Weights of a small GPT-style language model, trained from scratch on English Wikipedia: rotary positions.
Each number is 500 + 25 x the weight over its row's rms, rounded and kept within 0 to 999. Layers, rows and columns count from 0. Numbers have three digits each. The size before them is the row's rms in percent of the matrix's.

# layer 9 MLP up, 128x96, rms 0.0958, rows 101-127, columns 0-47
098:500547481502459474523521561466491526524450516499502492505497497518477500485517521472462530490463544522541484519487441487504501499526510533482516
104:485492486475497485536483500542505503450480469485513505478483484480493494471497476476523480491465513509504496457526541529494483493496537485520498
107:539463480508526497512454512435484471472444487502500458523492530468476530537529489462529485552496494499497516513521510523507454470509475491512517
101:493533533505505457503494490445509506533511511508488495507510515523524521532508472457508495504511534453536459477510465537495500495517447541490510
107:498461550489494511494493523497488504499483501514504495468476542500500522499480468477500543505499424440522471462469495486477496533497535561519475
095:532497528476488550493476499475502476487565514497444501484550496539459485513470527500521479522517496504470485499475563529521517515478518491503485
096:511502492508493528504556482500543504511515529505482515484481460499512504491518528518510545491520497519507515501461511474494490560493535501542520
088:517482473523504488455480526535502506469458483467509497484460494455486466509531518517521506523497508489501513483470472560473525492498490480491499
095:496487517466498509509486500500507470471493544469450469543492501536502489486488534492520474471462460534525480493474526511476492529453521513533506
104:489525467493513538514468494489549469508509500489541465469513456503484500493499479498500522512494490465512522446516479467508578531506501492452546
103:491515495508477464486515483517518494473467485450483485533489481524516507498525517532471557506488509527457531511491475558495453512492496484507549
102:440503516464503540489507523527501484520473532500484483475492460516530504496512502504519472525463475498527460451480522483488529510476516499449494
107:532489466520473469537539489538443531462495514490516484466501520507463501470494526491495503533516523490525560498497463509495490518470520496507518
097:492497524449528496463525521505508504509495468498541465473502504474473517509496468544470469526457520454507559470524497509470484497508515489474524
102:492479538541508459556496506477536525550457525531485516514515526529510516465504492498557484466516500514492456497524494469499527503496522496497440
101:502518516552480511530487486473511509485524477519477477537499502469486461458481515513490510466486537484510492511467549498510513557501505491440525
092:467463479508514496514500499521534508521474516466472467509488527549449508511531476518509533472513482505503458489479490483486479537536428475513498
107:480522540523478527517508508471540517521506533523505483501464511502504439452520485457461488471512516523512538521507554516511477480514490511461476
095:487516532503494514495491493502541504438508479515490480507499472497526497533477541521505468488474448527504492506498506506462483497492507528498529
111:451525453516488507461494500500545544511479461535537551508518484498530526488499491507510513519516495513554469484498477512465550495455496483517482
107:493469490552505477500486498495478446515496492510490553523493514468549510493477515522526481512489488469493497447474473463499496496544474501516506
106:505487543463549473506500494479500503507501518510493514535465499519462462476537559503538517498513471500470449491518508519497493465492500512498492
106:523511492503486475517472489507491459475513456493502479477514515506526546491483536555575502512480498505494455489502504468512543500469486519482511
099:476511489511481493508494524495513495562499518510491504540490467494478438471501535490537477503526534494484502504496565480538476507493528508505507
097:467484475477523493493469486498508518523486485496461517530500503477460529439498516467491490515527489542544516495490515487522512475452449494489468
087:486525508474494504495503486511471494471470540452504494489442473493497497492539490514497470486513485476510502448498510511549493470464519506487501
091:461508511488499548495502511516517513515502527478496497549502503498511543502487494473492479450488538486443484492462489464498518477524512461527487
# layer 9 MLP down (transposed), 128x96, rms 0.0962, rows 101-127, columns 0-47
095:534531503487527519507495484508473464576474482486503477542470542495496465483520500498452510517492476477532472494526487493533518539430486513480512
100:494510496511507509477478505504502503459482545484543496506501489468480490556495509511464476486530540550469511480537506463506529459491517514492506
103:524500537483508477471474509507500521544477534514490487493505503501506518476524490491523443498511520484529454535497560510512543563498507532488503
105:511521458529521489492475533513510492558480520480481466469515533528473510511452514510503505480510527478466467483520501497492533502472495464496500
105:479504440448534493522474536508521483481497511441499494500546536464497497477494501493512541497456491497475503491492521502447462501475509512468477
103:572513518514486487488488471481525516463521462497466504506484487476541471472493475470523488511497459491514538459466472481512529450484527495505496
101:474498518502482526529502492434496528438511506468483517486521485471512504481478500547533503482519511531496511467516535492491529488531480522483514
095:481509533524493495503520498483513446440510470503489480509506498520473511505474541463478483488528528542500440498506544510519456518488507540484492
088:471506511487538522498516468457520529570498469482528498502523511486475543512510556510481487530508480439517463488516511478491513538488501453468479
106:506500494519481485537508498475522487497509485504564496475495498494476519447494518530488483479520502471492497536464462453521546475515541516497488
103:479535479492491506462511512446474504485517485532526517444506526521500501492533507518526512541497502503434497502487480504564485509477557489529495
103:478498507496516525492423481460455557440510501460523510478481509509527483520506450494464528498493502496492504513499502516515465550518504518483539
103:467511535511510481466509511502494508543555480478525499483541485470447512473506486512496494518497533484457529495494536476466480506505498474496472
104:542461499487546498504545489502464489468503481492502526497488456508518508510490523537502528507472545532506517505494498513447470462514523524499501
102:509508518479564464504492468518501527460448527499484516504455527489469518492459486529479507491492476470542435505498531477477515507526511493530503
108:503495512468516501511471490508505505336466519514512514508504492513525501487505528495506516515489499512469494512517519479491483538520471484514506
088:561495501558473521513515516517477497467508498504509524479480522475508453525520467473503440463503477491469484516518526500502494487542505459475536
106:550496465485466523484472486522488481511498465513478560503458514510526498546506497489513503502467492477534514516491495475498461531481444466515473
102:479514496516500541543460495500466475522509502507497513542546501488465483496485519493487498530531507490539499469508529508514474535421542539519459
103:521510508532471493512469498484484539527496519508451503512469471453491514504495491445510465491524472542500500504522517512534503490551446522548498
108:496529501536463508506534484520507467545511494507504481487461483484490469481499520462485503510506501484464504470479460555490503512547487528497478
105:531470478541527471486484429513506503464505538489525510479552531524477501439530472480501481517488506518498493469484519470491477482489491479554494
111:508537502499485491528523442526528506587493467526521516520525546505478480526494522514492507512522514462518502480470532496480499536520494480484499
095:481482451490519510507545498483477528518500483514492512526525493496462471477468536466525478514481487453506518519449431486497521550478510508550498
098:513438475487554523502526527519496522461459501476538513476479499482494498486509479499478510510541463500487539523501488456478517479474472488480532
090:533503528508460512539484471473497504484513477487474481481484486539491493537484518516495516478504529461503541532525505466480500476508469520453505
088:526516488482513489513465485527503441456512530492486534515537496492526502538515464505484510487476488476525494491506523513473501482462523519495445
# layer 9 MLP gate, 128x96, rms 0.097, rows 102-127, columns 0-47
101:509511479494470494493486496478506487542547456525533503535503503524476503438521485486487525492489489442484497523482508521489506510528462497532501
104:481498508493466500505482472516515520492568469501531532458458506492560494522518520527459533495475472491515531507455491501486490506492563464522505
107:475501504502455561522471480565524503488503490494465445499533491483508506489492553514503515471524479527482521473478533474507496511540490487503518
104:469537518488470527502488490483464514499514492522517510457486498534540489487520531524479490482494482487509482498453490525450566549472486498552477
103:502465502547526487505444508457480477462494532531505500501547493540498500513491532507467513540514533561491491471506533481476497527512450523514511
107:506544497510498499503513510551494481498494530483525500478503501490505481490538502506535498480518508516515524536439486484495487559514535533520507
088:479450482487510466511505498514494478535486498531482534496497449545510507485508529512493493503465520484461498476503526514503516519443506501468544
090:496511530472482535443497534538515505504492526508490504474538513460470514503511505493496483509531531458534454510462482512510477473499499506511475
098:512520522516541507517503533506497468536476476537517542550519494512502492466477517510496487516513506520492506501500472487514477503491471504537480
097:488507462470444511454527509487520526475511482490533540482489546509486500455500510511465494468512489489449562529492522517514477454456501497491510
108:547429513533448481516495547504505497511490488527505515477477506466537481520485541455502476460475475496511509507482477512478503538476505478498510
106:501466534542489478506495513478519473505499477504497461488503509501515470466543503525494491534504523454492502482473472502489466556504481501484471
100:489556468483489493508500484538448454533526496501497508517492522504489479505486477513541535449534514490501498531467474473486467520483496524480525
107:478469483467491485495492543516494524502464472499474515499483503586438498499550505482500515443486500530498531527477511519449451466525522490502536
097:479526481500483540517547510500519500451507518479469517517500522505486469494468536514532530456506451512514538502456467461479530501488554486549509
089:466484490546487480496488494472503455519493493462484514506531527532505478494526452518554497492477502527502514492476457460467487514477521490501532
107:521504514460501517528490466491521496477504537522503500489497522459503495492492534548561486474508503537515483455503509520518493512484535523566515
093:508496515478524530536535511525489524473504500488510526476509475507514531460485465506426550498445487512489519501510500521508519539536536518495542
108:470494497509504529514519504530517492503506477454566479467495506443524471519519509537461541523523487476488490520494506519476481492487472514526498
099:470494497489477512508478488520475485521502483548533454498495493471480505484496572481508507517470447508507533476486502487533558486570517502528513
105:508510524502483494527519527504425508540503549512492506521509439495532510491505499464490489514494481514444513531476509544518494507495500514499508
109:495505493524517480538479550473469523490482524473536482531473494488491461527491518526484442518510512496512505524477520505474478530515451542461485
098:482461523527460550513492527524497539501531543517476473489484487507494451521491528492528480465523474483453503465506533490520492475499497506519520
100:443506510515511497503469501518437506541503480523508499526509476547491506533522483511491544510500485527470475521482518505475494472510524527469551
091:531519494525502500498532487493531535473511460512532526495516512486480531479471503520506504506512535491500489480478475495442453512517500492533524
091:529503520443509526535492465552520463508532566487471506541527506491505481520480497485495506496465520502464457533491493532459497522488497498467449